Part of a small language model's weights.
Size: 10 layers, MLP 2560 GELU, vocabulary 16384, 69.6M parameters.
Architecture: LayerNorm before each block, rotary positions, biases, tied embeddings.
Training: 1379M tokens, 10521 steps.
Each number is 128 + 24 x the weight over its row's rms, rounded and kept within 0 to 255. Layers, rows and columns count from 0. Numbers have three digits each. The size before them is the row's rms in percent of the matrix's.

# up: layer 2 MLP up, 2560x640, rms 0.0252, rows 336-378, columns 160-319
# down: layer 2 MLP down (transposed), 2560x640, rms 0.0213, rows 336-377, columns 160-319
up336 102:118125094131142161158139082100092070110160063108192138091116130103115132130120119133164163151110125123140129085131157105179105101163142128169130133128148127149088071140125168100130138110102148111141119122145174106117147134131133149143135107142124148117108175134123094104111148164102131113151162153147172185140165115139146125139126086129099139150132132143100188123128153122124120114093145177106169136126079141139085138133088138125093127106136151153126137138120134123126142129147077
down336 120:123139117165166194137167107148111113107130085133103098133096130102131139149148152128102141115139132089154122138129125152172143129164148212137100136149149138128090115102108138146151152152131123124127146116148165118155122145165119151123227114142135104142106121104144149133093127185126111089080139116118116076112148138130143206119132136132141123149108127127147177153093123176097159086114143158141165086128102143133123101130117112133127107166129135120118113132120093119097126171146159
up337 102:134116138107112133106158094143115169110094145159094155148132079067140169125099101116107111108134118164103121088149136114114145144132083122142108111110105129142146116116096130155104101105152101124149119127112138120128148133157155162134164137118114148131130120160087102180141121133122109079105151120112187130168162151155125128110117098172136148132111149084135162178148096163119124121137138155149129094137118145107172116121101161127108102104124193136163132190125166084126108118118126
down337 102:145111147143159141106115152142129075156133105162110132174171144137160188143169139156106161161143124136179140120126155083086110095138116087102119092187111100160149148087105102142170132153127134107123147119133135114123113149118148141155115164128087129153144131145082123119133118139124124129153147115137153141162143123158147074110113175159140135138146165103139114134125150094095134127154100081084123079124150150142112144154144131113159087141145125149132094112107144116146130149125089
up338 105:116158185127123136135135099122125157108097152157096137143116105121188121110124180102143127162150120103132136102117128122167104144137112154152145150136124086114114134141120121111104109134112125166164164162100132122137119121165147139157166144159145129101117169097152114129141141145124092080074123127075141106138150141137135100131125135148195147151137133119131147130141111159116127103153093143098091106128077162090147094121112103113096134130103138121119153072149115161089134115113116
down338 101:099143166159172126091141123080129122131123124107153131087138156102105160158172106098077141109143140115117163122124138099112141121082181162122089122130120130130149129113172069144058114143158117078131115114127096113134106096130127106143128131121105151141125175110150100154095115093135131150115151154088106106115096161151111088124134102145131100124155125129148101162137141136104123138137085134119097147102084128086129121129164139126134120154092157154140111158170116145150087099074146
up339 098:122082141149089125120170138103127103131141129110115178070116107103133144107106138114153153201109110102137143120124118096112152082182134172135094185135111108143095091125089144126151119088132139164118112150126177112098116113095138133108111181177125137107125150153127145120111135124134103105123109161130113156135170119134159121148146142147069151117100126160114101150105118125105109124171124154098112121128123169117117106133097144105126118144106164125146139088112128148107150136170126
down339 097:137141155137114111174103133106126110137165141127148140120107103109125111160081122132170163196149108152107083136104126154120162148127146111134104121136122135122105160131082098140152123087166131163163110115141104084051127129127096139085096152121114137127100133153080122123135130112117145129138126112088133089106131117135116109129128161119176119149117116079156143117120149142101149176159104131142156143173147118130162134135150141110125129142104134118189127140111129098071142117116130
up340 106:162172129118107063137169111108126101100135099112125151131100154158118150141114129126081168170094137114132141127194149164129116135122106118120154124125144128159087126153119128119100151150144130089126141139127151149149117138143139144122132167120154129171137153156119166116108112151124131093127088114110137122117132155149112109150132162101128135134134086157119128116160146127161104085140107103092154134157120140086078121114108128159145175110102168096115102117142149147117149127101107
down340 103:130112130123107188099118152135092171157125142093165144124172121139124180113160120111150157155123094134101139126118142135114139162140083108154114156108110148116088145114103119127151121083142183132140139121125139142142127124113123122144145136132124160157148145142178105098113117104123149146144121131149098121144138125140102133098088157124110113147101157181084168110136132103122126142116128144151108117131192135113144079139195104162137105119150124147136117133154106082114130182163160
up341 097:124097095095102107130110087126131149128124159139153137148134083123162140152107129142138121136146155115125141130158128109140111124096139149098156131158122118190148101147091148088139111172141176133102099134100130129090108119121114158100091141164122135105123138099100158145105121132176155114119094158134109115087148100131138107105123137137118135106095128138116132123107160090091093146105144120129125139159130063134078148091142161127129136098119144091112109131148151170142135133166103
down341 091:071109138112148120119125175146124122133176097102106127117159138154102107142119140130125124105159142126117133107114076113149092079119136127130050179110084137118093116140139126157113092097126115125117082132125134109125129094125100136123101158148157159143131121125148137107091139117061118110113137128142136122158177140156127096109135110103149112120164155163110142153104109105092136139126097151099148074106101148115111093132133145120120120101159162142135137117140120141139134110139195
up342 101:150142096120164166100129135122145161069125124128108147117119114111103120117113107130134174095139115137166093093126140154126142129138148154095196113115145131139175177093140129103107125129147152133147132155117156124137123097147130124129152197104117108137119152143123185142150115117111118122132112146071163109104119163149154134127130132138124119119104132115131099130137121128131070163102130101169116156124131135155116132140115120156106136168116120129133125109099134104119168116115146
down342 099:145147144150106120177148130089124130184138072065132139129114146137142101147131111128166173167140166119145143111149115138172114097104113138151119121115119092163146108180147093135108103133136124114157091148116112142155101149143155132122132160166128156129140123098109179144126176138145146127121151126135066137123153112159150084126119134108141130156139112146131145098129115115124135104147138148146141185108113184125120139143103140125119118138125087134101085127173113163142092147115126
up343 101:108102125167160176096162114110062144029093130133095145135136144118134104175139138161146129087114137161155163128150111112163137150146088097135131128101159137166132100124110191164114136098167115130151102146160111158142107108147094176131120138121114117153151123173137133090144139107150109104168120119108177090092132130128141055081109122129129090109154142104122123125134127101126112104128143110081113085126130102137139122113176132132116127125146131077142114108106149135130083117138125
down343 106:153167119146152107091163121147181110157126134138114128168124151159111120145118155107135146096116146115114153146124128140119146108148112116111118149110101106081144160082096151114156061151135153087152109147076165079129103154137098149150136113146109107068127120165134143106142132053136171131143111124103095115135072102133158094136162137138103161087154130181168133111128120087108132110150087111136124160124170131124134162131150086119125095123122131153172114146113173128120117144136138
up344 096:130134116153121131109186090136132115123165131192107120113141126042100122137127125141196127147137122130152148154127181169128126145129154140178136117123142116173132100140146160088132105151135141125168129155092155100116106150149187155102123151136117130124119121126128118149142098146137076096117085155115149079104125102135148111133118149094106117133141108129091105139110101100139099115140129122130103106167186149081117159141121104116121155087122169085104102135146144082145153157125120
down344 099:143108140117162120126121130156161134156154118142127114139145112112115123071133100123119131135157124117088125156116115133128172121142123186118164145152080101163129126121139109113156134126107124140139146143112123128088083106160173135147118058127128125138129111132144123125102125115185098131127131106181098156079141143138156117090101108170120144181110111164090134152151124094125154158078123119145096111135118101106140140134103080114071147122130095119107133081120127124160126130100080
up345 101:128121119137076134133135108135176096102157138140157142084138112106118116128147150128099117132171120136147153156097121113151150121121135122147133104125148136152101139150124138115137129154138103094144117157127139116168108129111122120150115115110157142162146151119153136091167081132126144145105122145086099107097117104095141120159069132129138109113148109147120123103148138123110083139100139127138111137137141087153101139112141099145120127096119135172114088104135130138110155102114132
down345 101:133137090110113160117131182116118166111115137090124136159120118151139109141110132117100112111136119083074125123140188121148146167119137130115165166125135165168083131104121179116175104156131120112147112123145140154143097113117136147132114135143138169124155090145127136132144123110124117110127125110134126136116088153143163121159139116126140153119155121153148156077141103151143129134116131110143089124164168122162127148140109137116117130144154154102127168116138150131140137098176126
up346 104:162151142146100111131143132149122102111114114168124107129122102120169109146081137115152126119137112128115148118128126121091104128187120129138136108149062106140095093142112121147080093145138131136118101106124186173136153133120108148154122150137095139117150120087081128137160100154131145093126131131127119139147133143105138095121153085115166077204113162119153128113098137132107140138130136153114174105146073187147149124159117152167068139092127132143140163132097140101117136116128130
down346 102:133159173135153147154137126077120140151148166119117118152147082148130107143178161118085098099101132153151151149207147110104107108159065116138140122139171163105116147174105129163145089131135095122164118133111167169130148114136110138134117118155139096095119126138113086119125162099154118129116091164131090135121164152138099099125114126138141097161161137102121112124147111123111095114128089129119101135118094072158171144133085100109118115142138125108143150148156118141148142148163116
up347 100:155118135088126130147123132151145070139146133152132121147158122153117164183104124180134125155177142103129120104133090113136104109159143110124154170110155083100118148100124126146113127117136125121120121149124156127123140110108136094092106134138161120142152132123126093160178126156081099127134121090169117109101101150097099097152126168150093144151076130111129133150116158126102126082133102138148159144133124118097119129114133121129100124144088125119122125125122169131114127106118095
down347 099:130107124129162135095120141110148106179140177142147121117119161133103116142131102110095181155099120096123139115144097160112143093129152133165104136107096148102110111106146155083132056095110132109120122163130119165118123153127116125097120160156129127122103079094142096169095136090141134154164142176118129111132091118122102107184119140140167136129113115114168117163126122121164136055160068138153153130118116115132110136127124098140143106150141077133144148131119108131139152142131155
up348 099:139162183145105163135066127083128073061129160133151131105152132166139145143132192160133104138139122116175144137153119139093121139127154112127140149111150052120100098142123153163097141105141130114114119126101136123078107159175129110152143126155135145131109102149130106098128150156157143144135137090135124122147112114113143121128124131108095137148143148143138129112126149106091137153150135125096104128105089165134159116123150087142107147160102135130132144145104137141137151143120108
down348 097:115099119129089121160122140082156122102148162129126125149156154124154139145088161103131102148111126102107117148155100115155147134100120138114116154120085126130157113141101165093177121141140103156125138128108122153107119093138140102125108171110098108117148153170131154135117123159149118146099108134106147161171158102158145132153146151083112141141156152105119118154103139127131144085096175076141130161135143115141161127130162152134136119097107119139134135157152157096112131112155135
up349 098:040123125094124122147169132116116153110094145150081065142151140139128090168133139084096140143161142105087115160165131170139118113143114172124067116100159095162100113155138116144097091141145125126077091196096107144100122129086091189139129158125146120161111121127080117130138132116118116145157136126162130189102116129087126118107139162153171146140172130130136086151169117167138136124146137114130102120120133130131141118154133112103108144155143130127113108144102114144115139137132085
down349 095:142093098116144130114150161100140156125140139122097137108129125087096107112137140147130122152099096131091139117152128136138093115086149176112141091124134094146147146150158162128092149149149117154132138122131113165144105113145129109154154129176090163115118108149124165156099096101153169108090121130159124146182133134114136091143129131135102118129159126148126162125113154163142118117139145115136118079088130114101108168103076143124114151126165153088126114146172109128106094129153116
up350 099:127106095131116121109138150161124076135111142142117151135131099134118108146140131160120147146122109097112154104145098106148181141150093149107149150137110120120127099169109131169078099089141117133099134121129121176153110079110101115119109141122134114147152140170102143177161103134148117130104096149080104127135100156106133122140150103116135091147113136125116103146127119125103084103171116119118123126138081091132149136126128190114086130125132147138147116137150138109133116130101115
down350 100:150072109180150175097158136158103138137086150097137126159138140120133143108117159061111116120160161092147136108158164146158158142127139156116113111129128137145130157120074143114129117068150154136145159106165138148119143149106095111117128147097119114134112131103169124120076096100068161128148121117143165135144130167128151198113119114078101119133148143089139118140136141125157125142148128110159100149125109094139154166098113157157133116151173119151097114086130089120069144075143125
up351 100:140106128158096120134135124116135105126117110152127111146159144127114125126169124101098117092109105110116122128175117139092160123140153137125120116106078092143127139140142136134140142151161156173178101137150152116137113122156143139153115143127137110110155123148161073086141134105115110152136168168171140082117121134108133124149167169087097140122162093079139116088101174148146128109175100142094145141106122110143099133097107127146133119158104135137159140117109151109117088147113094
down351 106:154112153160111131127131125154155155132112123098149136120120130117106132076141105174152158121131124145148168104125157103135136084136154177159130144124111136106119108167110136103126086110146095151105143141161109129153150140102181100146130133120084123110112139091113134143104134140143135130123120197145104098109163161108081089077095114129112106100128116123110142134222163113100144149108114112191142131101124161101136147149119136162128142142133138135102174155147125122174110107100133
up352 096:120125159133127125136148107127094134127142160212128124145120104157162098164126132122104091123208113120133111107139150164167115115126132135159056168106115112151123083090109158094121171149156138149098113109101142083117107097105093117129098149132118124098150160155109100136134124101115114091136102086132130134126145098109154113166115091158164135193118102074137083164116139135142122116177150142105101109119141117154123095138092156119126097123118145145152133134083140132166183123091137
down352 095:109138133130123162107156103146120115140097127145163119142110163110108110135118085137129122175091113115130133078158087134127146091095164132084121105126145143120110124090108079161196132164136130102106119131080110109120136119103161143079164165086128164118130126140137145088149182127100154108153142161130153114140094158139113109142172119115116149156138182127130070133104119164095129097117088120151132137135122138138118102091126149117135150131148138098155100173151120116157151159085144
up353 095:105116135130141107119170125110099161133104122118121101161149096140138161153125134134121118133126140082100139168122130109110110148131138080122100132139149113150108108111134141093112131121149142143141118098112138136185091105116126154135128184185097144138116138115099144124130159148127087119119141127160136161170123141086169111153142094109137125117117152166203176132110153113108105113086139137150085103147141131098109097145119157148131112108150157128118146110150158106121135099119118
down353 096:112143111110100166154111133154083095135151093137162116084118064128138134119132103131160128108117137115129152139155132137160118113134122151132121137137152135131150116127124117124139125106124156102148120164123064138115093137107179176080147138144161091099140120129125121136111118163165185128109140117149130129115140144118094141077127133097111104122105107130108083152129126139093148121118131147131092110157158089126124134131149124116129123123123134177145144131101133083110115069131141
up354 102:060135138108125115089111131131099132128171092121132126110091102113136085180102134120150144124125138172126130116132145119138127139119111108118107120123136112146138062120152100136135154137130140132096115133078116165174129116122095124123147124139113107130174094156099130139135130122152125155163122096126095131159192152096134100141167078083102133157133143101144141134094141122073088133070111121133133152152110126085113131116090116083145132118096163137116152154101144098133129121108152
down354 106:113127144117135131075149119150164192142128131123153098104121151108071136110137161128139149136145089140140128121148150114106128128128154119146163113086130135127146162120149086104106102136100134108107109142159126119125078146120124120115119141168148078133148098195127119127085117120084159127141098146101141131161086113136123128096137094152127109134105129133094157152181151174141098143100120144125112134072144127120160093116106146114134119165136130121118147132102122147147146078110131
up355 104:122084110120112081150129150142129113084160135143128095117088118078151140154144153117135099130147101136114118116184150136131132126131150164152135173162120129077142119160102140129153104192165149114120117110149106117139093130138107135091150111120159145131147168121156165135134119169143119104153135127129113137098115127106132120185079094094088145149131130092140149116114137178123088117075122137132132121124128139134128117089157102140101123106144140138172131135159172112121103119101116
down355 100:113127143135136106135111126123117115157071194115172083135165073125104110136129145134164154109135147070095134106124096160083106153100145133134172123118084152112141119143160120134118130128120184142067121113128123177041147156084110123158116151126128128095138100142154163127096147128101072114162113147111160117131131120139075128162106088139136148120104085138121178163115141128132148150142147112141156141104082127137144130156101157151135072141153127132124131142092141089152131124115131
up356 098:129114142137105153115178116116124130141155139111115096130181103134131142153108148181138126156099109111134186117101116111129158157159130133143117110129071123121134130135152162092099129154091169152152153161127128153168103152155120141152112133178144143095135136138114107137148113133142125075110138197171110124132121112149161139123093139125183127174158107126116148170120150148089146100176136138120105135157165125133108129103137149125122123104091155118143150112129156122125105163167094
down356 090:127117165151134151086118186117137108145042149115145109132151119108151114126147108141127113118164130113148115168091097144095165135135139160133119132136142136115108150130145115148172105094150070102116120136132133115097140148112080095172125143161100125147143155114097105132148128128146068159136111153116152085126150118154104048126145095103056138097126136123127096155128088096161141143136154137104132167130148147151165140077130141116093142133134091088123139162142140157144125175124126
up357 102:097115162123090146174117126086132144128061115137095143101136128144171108107156109106177122148122140141162111116146155137105128109114136129101107145136142139158069107191085141127121124105156096179120103067178096137148135134118141132153116145094122119115077117136165140107126092145152154139083109126102161104110142109109189101138106124123143071165158110106117113171168151102107145097144105123143111109121124138129128126138116146139116131130134144138109148122181147167144154140142140
down357 103:142124099113101159132120154132175147112145140086177142133121130123165139154142130145160153135133096125079137144144109104133147130163113150090144120080122093090130160146094125150122163101113120136130134112123098102121138088148113165150125180123137130134158103160160145089125134077127126149143158133125132128122126087099133153082114093126091126126171156129087070112110139146171111115124143133131128110135136075125137159078129107106087130108128124114126113118093154104049097082096140
up358 102:140149110120146120082148119112127119117166124145157116141170116131137124131116145146123129116182116171152129086129125110136103140115129098141136109147128140167108140123104138154095107117186107150143108108127156093140162131124148157141127129100104156144115124157106076126122129130157116130111134135145158127159139122132111117143134155153105163114166149105124194184118094149114111121099131121146073105169165112130142111134108138119094131149114129122167135163127142120163158095179113
down358 107:083141121149123109117114127109125147078139151157151151136109126119114137126133108189134111115135132148145163154137162138166130118138107133090139064125151127107147139102125102128111113137120083131131106144112137123139124151162155169094136083103054157147128110145135110104108170111121195124095144129089127154163149116116155085185144147126158134112169115122136125138135127084166152149079137113153125126125102131120123128182109118120115144153121132126103112152104134124108165106167109
up359 106:100103154149104147142155125129117155114073109142176124144142123112099151101100109149110184119113125121105147120124160129143164103152118165156107155134133115125137080132161144124103101142116121139101092082092088162114082098128077121098121165179149112169139178152108127171164151136145109122132131145112125123097107139112117106126111116125142086136145114135192113123136178124131115140116153128110131140119118151136102113162112129132152172128100106092121158134170159112113116103119125
down359 114:117091082132132144130115140139102162166156146116085134195150089129113144125117151120159155108111135133148144130103112128183134126146134047071141134108142115136120145143121142112134141132103133147111117134068139146146079114160133112128149155127150145080122114120113109110158102100133133157125120140097161146144111137091151046104127149133131145072105127130178105151163114110118153173171123146107158148084081178187128133145149153094157123137127131107138148108122116131166156135124120
up360 102:130093181172128129080119132145146150112113140118135119130153147123137157127114154115125119127154143128079108121153156105145140123141158153121150106146089110134132122111118141146090150133102146142176117106163141107073125152164114136120121125158090133151140097149162143161136146149136144126135169146121102130121094161128129129164073121132109131119099116097144156116121148118078109093134136159101131135081121124104136100156130108108107133113133119099100144121181126124126099149159071
down360 113:145163132122123136145091170157138101133091126144149104123133115136106176115111139130137142164109100114111128140142129120135076132167144185131133117156159117102147143132123116172111165153125123155135119141128135156157105129122130162146090106159107138167131108101120152159110116144119110174131126131117110131155124148098079171154091136122080150080149162136134141132123158155161127169127105122104120148111120110098154150145140119140118161116179120104066102171137138115101126114133122
up361 102:103109140137106068126131112125122135125131085153128121165145114087069124155138088088149073142132128142113132115115154150098175128107076179141133117160131129132097054144114104099107147110127163138142113116158140132088145082098117117082146139140124126135146114116121134153144123160109104143151144149123130114165147138135138113153138089099117119138146133098117128122134165128156145083091094139128105111145127101095101091149124145084138121108124124105101127115124162121162137142161125
down361 105:132124170101109097115098145169104151168122114126098103166098169136098153152126122155151113107140109134100138109109135112092119152128098167114115151153138154114139129146110161140102127134102119100106136102122134120101150102127134159122126106171124139104120119127152145125092093152089125085134149098107135110133107074147108119162097112127154106112144111164101140117101111122111136210169130098160099172147111121106127134120117130109134106131140142137117117144170145077116149138140155
up362 102:126184138140156159150140138116134083132093139153134129112112093108148125116131140174126143112144131096138135125109121112105133119149163145135135145178108117115113097164159175129122146197102110146135080170132142114106136168112110091111126175119131100140117135090142147114139130116154035162085138115115126146125163130122131116159124145120102124112124152115147141118127115113102146147131108097102136144077104135107131158136130102150119107124108151149116174124157147158141160192130146
down362 105:117143148121170166137102136107121120131114131159115136196111116124084160102125148173077106109125132145140135141099090078142140118135176121107143085133128142093151168146130121147143133140157164110126138135120148123079144145108123136106132126127166098120097084164102113163130108123126115170113107099139152174188108131128129148138145135130092127141129130129156106165123114116099112161099098081106153156116180082163085164157134149114122061114152105167120126075124131120109184139160164
up363 099:111144163118110103109112105116108151133110077080092176134130110164142115106174097152119135123149073099107141120131102139138081126122105160145133166120179119157096127117092120129144095145161112147146128146120166165074116129119152118120170172153163119141154139120169158143091119140140120140160127117166154115125153151144135114097145132062109116149100134088108113092136151119134097089090114119149081165142135120166101134132073150154124104122118157082130186109168137108103151101155082
down363 099:132096090104130152146109142171122140150157097103147148120104106106155162098136094148124166124115113126127116143119120176147117166076103143100089154145131142151140143124093107119129134149079097114125094122146139124127052132121088105129163139092136147154138118142128137125109112124116090081174146116145150160150097139151134146109130130125156161110113178111105079175123098110102177133130139169121140128147103117114113119105136114127107099117142148153156131164143084091093142150104137
up364 104:114148096111136156119106136132135152104154129133128137121159102139143115136130131125108139133116089111126134137102147129137125102173117092132160082122086111170100129137151176160141089134117100136119115134099137135106097126165125132125167140139190157134155167080125149107141155178092133142133175119167117120131118170138136121156081099130138148177123096122173137122126151133094084115146096104125137151159081122126094113095112149137115107122131112152135120162151183169118134129136088
down364 105:090116158114144123109141089111116156146194117165102135153192101191109076143135117154154067158133121115146137142179114149145106127155139079112078112104154137149141130083107094090149126077139130150130073107136141155094107071101152106138121138174124123133108120099153149151125157124130140093098139160114149107154145127143129096108108172182102133130164092123121088141120131113122103100091139166144128127124108155136147122128112129166113131107155110142195122150131151124137160127137139
up365 093:162125118116063128122195136145134159143097115140142147112167106105128135127109155104107137116147069082106106118120168098142073156134148152131138085126064104177149125130170107087121133119103092108109155131121124112097121127172114114163136127119129099127133108115135136167107145152119130137117114112171153140146116142144140129125113164136115092152069127113115145159097151126142110146130155148154150131138124165093133163141107112164112128131098107142067092163125137094143146160116126
down365 088:132132114155176142144104086106114106087140101101094079107113127135127113076117119145145150102142092166171158135154142128126169128129138096142137123153136146115087138149132112125109087122109173130114095166115166112129138139122143094134099122129125119142113087108109153121145115120129129106123084133111124099151120161169130149127126123105076151092147095126155126108182156129143102126160070110135127163138107095109166135135130129140150143100119140130127091097111136134097117107174091
up366 094:141150144125097156164115127111070097140103131140123132105130126127104118120122161121118162171143135134105120129129172129145135125147132149112135106167053089125147097117137135121106164109139132140136106117144095148095167110109092163152103176107150135114167110136132123096168102102139145136120149133156123145134136159120134143187141090110123129137114085048116113114071138173102129176164119150131138103157156141134089179135128141154113137126114204134122145088114158123146137114140140
down366 093:109141113158149171108141147091159120093154152115158133126110129117146129124122160089149107094121126125125131115097093122154127135140128199107182143117148186085102152111108139130152139096149149111146164158099117079156137089130149180175165122108124150082092136097081143133138115105132158133119126113149139157132115155130150187100107096145126124109098161149106118144131117160131140139132165120125110133125097150158139138078135076131103127116100096122095165087148100133111175146124122
up367 094:143143118152143076123130155136117150157133093123115137103087140156146162171084126116126120119131100084134112095136107145109113087172110105112104105138109102126104136144152156119104136105172151156144096142177177152111136145107121121090113085162121167094151161158119127123126166174081102159113143147125107148105124140119127114135096102077097118159131135128155151105115139127144110093105117162058151091113147135134096127147078106141120123128108098146157104140165155135104133099123071
down367 097:090160104135097152140103088122099074166140130112116120104104137106123162129113121118144088146118158096124144109106101136129123127116151159103124129127160090133150146149110116093060138159095192130100157092128111132110093083148106123118136122123115159164124117121148144160121084169110177101136160109122168101094166105162138146124093119088135159119136117167109134113165137131093147158130149131145128119135119157138122115123143176135142119075138131131129167138149114131203127155106126
up368 096:110129123142101112101143118129133107139098102133122177119126119079126125119112135142154157159101140113157114105145140110109144140119111114106166114165103125159093120113120160166160097164133101130138126091155099140088125122123125127119100127135071139162148135157124168152093162153124130109116156146116116121132134097086139132157137105082128130141077095127153121144120134093138114130118081162118137129114116155171119166100134116138135092125127177180099114139182107081132128120083166
down368 098:100121169121134138129119111141106164134112158179136165114124141135132135143122112134109126118120127120113135115098139144145118095125164163167153149088116135098140130165174100135077095142135139091142128132138125142155128135162144148117150128131160119130100147123080120152171088139136098136092142102131084144111131112132080068112108108144147143103107133181108142129113110123134130131062148120128149098153150129111126086107156146127152129137081123137130109135087132102126158098145122
up369 101:118163126099084134102125134120089106158181143101143166102137069113162139149122139152108148109124117113127121175131130142178162124147116125139117119152120124127112112128131145108111128131154149110155098140171126138108129170152131164128129132158122112145172130135147133142139136121143135091095140099126137137137147142119142111181107124137130143147135093097137124153103145131056072120121133130097152163128118129095127089127160129105126126122110139113097120108157106154145088121090151
down369 098:138124137148121136136104161123069091129118160128127130143155144126118141106118114127122144103130102109165158098091099153105081129175117141136157178141150104109128109112135138133108100123148140166129113094176152067086119134153123100118129101135156102131134111144128133125173133137082112111095154118110138142110106156092156209147127133129156183126169140180136150157144122114114127139141100172101135147127138094120125124110097135177184121142102116128120115159165168101139120122137125
up370 097:135146148087146155114162123090124085132134131168159079147160128066134142149130132108110139107141124163136116125123169132119117108109139098158128108153105128089083107133161164147130118096118165133160121086144136176092141167108133149106165138126154104122134130124169148124142134095120077125155133159112139130149141096108162125137159110151139125148149151077092129148172137107141165129123113130104137131147146097086115118112070119131128127141146114114121122146100148163141129143125134
down370 095:117063135101127112135097122125116137130148137142114166111096122131098114161120136105127130184096150135142120140101116101141107128161120138144089160098116114126103174107119125105103107126110140134169127106125123147101119106078136141141154129124170123132124125083116109142124176130125126102095132129089140140163123139098159128108105108128074122143104072150101117089116118129119110128123138120127151122139133131095136080107156123122097119129149177159124125139141155141136128138126058
up371 103:124134146116118115132140112152166129128167136129159093120144117127140069142119144120116115166143119137157132110139092131087135095139147160104134129126095100162110126148148151057104100139133083138121090088121114115110132113141152154168125128097120108090158149145165103198108122111160128123067124095102168127134108090126131093153138136125120117151122123144146124154141132151161102106114155119149110141143129087124149111103141111135110122158108101056120139135130151096099160131158107
down371 097:111114123134201114152162141080117133107168122124149125160143133116098132165133107127160180072155138125117145104124136116114131105110147138138114162082137106138110173066152146133132102153168140121109135117128135123097129136122083119081102153128124160106139124157121161147106136096133110146127125159133154151133097105162118108126106162118116122108140108140134114136102104147123132134077149146101149126139135104143154141091175086090109070149147118126129154116093140151062134085133153
up372 099:143141133103060118137150129107121162135129097181126127114173112123139129142116149153182130115127097101136155130137131146146128124132086144136144167096093119122075099113111153130111150089130169166113107126161126171094109123156132153087098134149087091122136091116118158156128119147136133148148121158096162184157145138117126107154131129055083172145108153110146167092089155099145104100130101110085116136095152122098124097106106189121166183114080110133124100122120123130119152117118139
down372 100:148140145153126118114164102114138156170112156106176130123140162144116178116160067176122075124136123145138097112139126139132135164111138157132109128112131131103139156132138150116107171089126152125093126110093123086115124152128151127123145168117068119151124172141144109121153102131109094108134120112131058126132099115158089163119118120116152149149124129126134118123146134140132134110138164141104073131170134155084174136193108115156120055098187099123126114140073169139123136150125173
up373 099:085152139100138132114095085081095121157140127115160066140135129137129136169144146145131148156171134148127169126134140108119131123119136139164106134140123142138154125160128153105113113151111155160138115106114119145142115145094122094124128150125105152113134111130144171186151153144182102127142144140121118133113156129114107121162126097090131120126148132096145148138147168119104079088165141099122107181123072102083051121128132135132118096132110131104176145165179137100090129154128143
down373 095:106124072153093098138135160122092102134120119136147168124129140175116151112135144112151112144174128144116113131137148144123137139124162194145138127111096128156169142176117124129121186111135136131124121139143149108135116096133106111118113100157108135112105085142188155128090151155125084094101118106141145123082117113151058128128105172131142151134142115119117143135109141152163146157153145134124109158181162105149160151115117153147141133113129106108105138104164132124149135121117097
up374 100:109139120111099109146152172144136157104140126160176144155144167091082140143139131099128141111136112123141133117081089107138101167146123148101114149091088126147171085135114120115129143134126142116124091113094159141123137119103071151180144122118180112097128121107155117132138114130154171152096118110111151125121120178118127135103113140075142127143118129115121109110136122155138091113111153214115123081151106126136071115152144155106117110140119107133154126134087141129179124127176078
down374 094:126150114118178146052146139145130084083144148118127082131130153176107134142131118184095141134137156108169127075125164116125160128070116166119136155131118157137125137114126144179119146153133112160103180112135108131118117148140173102155130136120105125115145130192139134114101120147123181136116141156107134118094132145135127139126139114142131106136122152091082146115127075125134140082084142132092141128110121122141142146152175127128153177169075118104148144181134088164140098150109148
up375 100:101116166107126108115152124124117102121160116139130099118171106144126128138130159116130111145145128109158131151168142128143129137112140092168114078141134104123091078155150152117125138110134114126160133155102118165096086127118145126111147137158121135106106151141125131146152136130158082111106119126140099099123168164101176100139105131117140085097143135095097173152099118085102133093122129130110144076101130142101124107128148115108092104123112126099152107126127150124126159184080130
down375 099:126119113075126135109102161130099098126078122098089146128155128150142120154133099137118119125128098101126137134149123188116178115105148075121135132083149106157146152101176124129148117154128147125141164131104113078200110086101131113105091140118128136130153096090105104141125141126072122133098103109129106145098119115135124113157138167118159112080174101129127083126076128121153126142093157128102147179126151158137127110148130142127124113148142139142116120093121130131090122149112090
up376 101:135119125127162113142166085074122186102120151127143113135114092128142104113162153123118176099129129116120130152135150142144108094105138121145137130129116163108140102152144110163134110128180123118131135131154126129128124144155113180144132129133158137125140158132145148149153128119134101142117125107095101120163160145148144083099114131153130106097108105160130159131164150102094129166147157117101143095112116101167125188139126153112112094144114117102129132123092147137104138100148127
down376 098:142154120097145138087139105095143142115158127150123123173113141122140092101080166103143174137075162078106080141122095103094175129116127127144112143086141159128155169082127167145124079149178165139164157096140187127121161141156108144141121150115183118099138076131170112130133152134100165125083126147112093117168113136156118166136124143140132130143126124119134131184131135134105108082106145156122125135096100131123160098137125129084108111116107114079127129150132089128114120159119092
up377 107:124112121154158119145126142109087134140169125155144135086140111107101075111110154108165122129133114126143115092108147118134152133124129165123120098150120131134123093139085143106126108142130143126132108166128151094091119113087081140113102113117144093112128127106140090155133123118138115149160111087145107128107167112090149098141128095151122111153145151129118154171143167112093094153132100124156144127142099092118086074105133148141100173163052106140129109144165174149157153114161092
down377 105:158114160110161169147093104123120132094122138112162146148093136101134126127155138147110151095120085139098160113139141106071119112171145125134079123141096138116115100121126147145093189159130114138107078127163098137107136129147136100136132102198129131135104143117159136141130131137116094114178111170100132103138089127122093125130102128116154147098060125161165147150123148124124151137106108126135078118169122125145137141143124136124179123148179154164124138082135155120094121147111136
up378 095:101098116133165127097159113081123123103117100115145107114140123167125125139151113105077184091092154115123124156159163135156111110182107134147147159105114135099094129108142133089080137116158107125154142100072128144099142145114118158149114177119145119128124127125161116119088087139125133130112142206109137119125122160151182132125105172135128160125128121108119117101123145145149113154179101107141132140117129178121108141104111151098107143157139150130156133129122129094092172114106110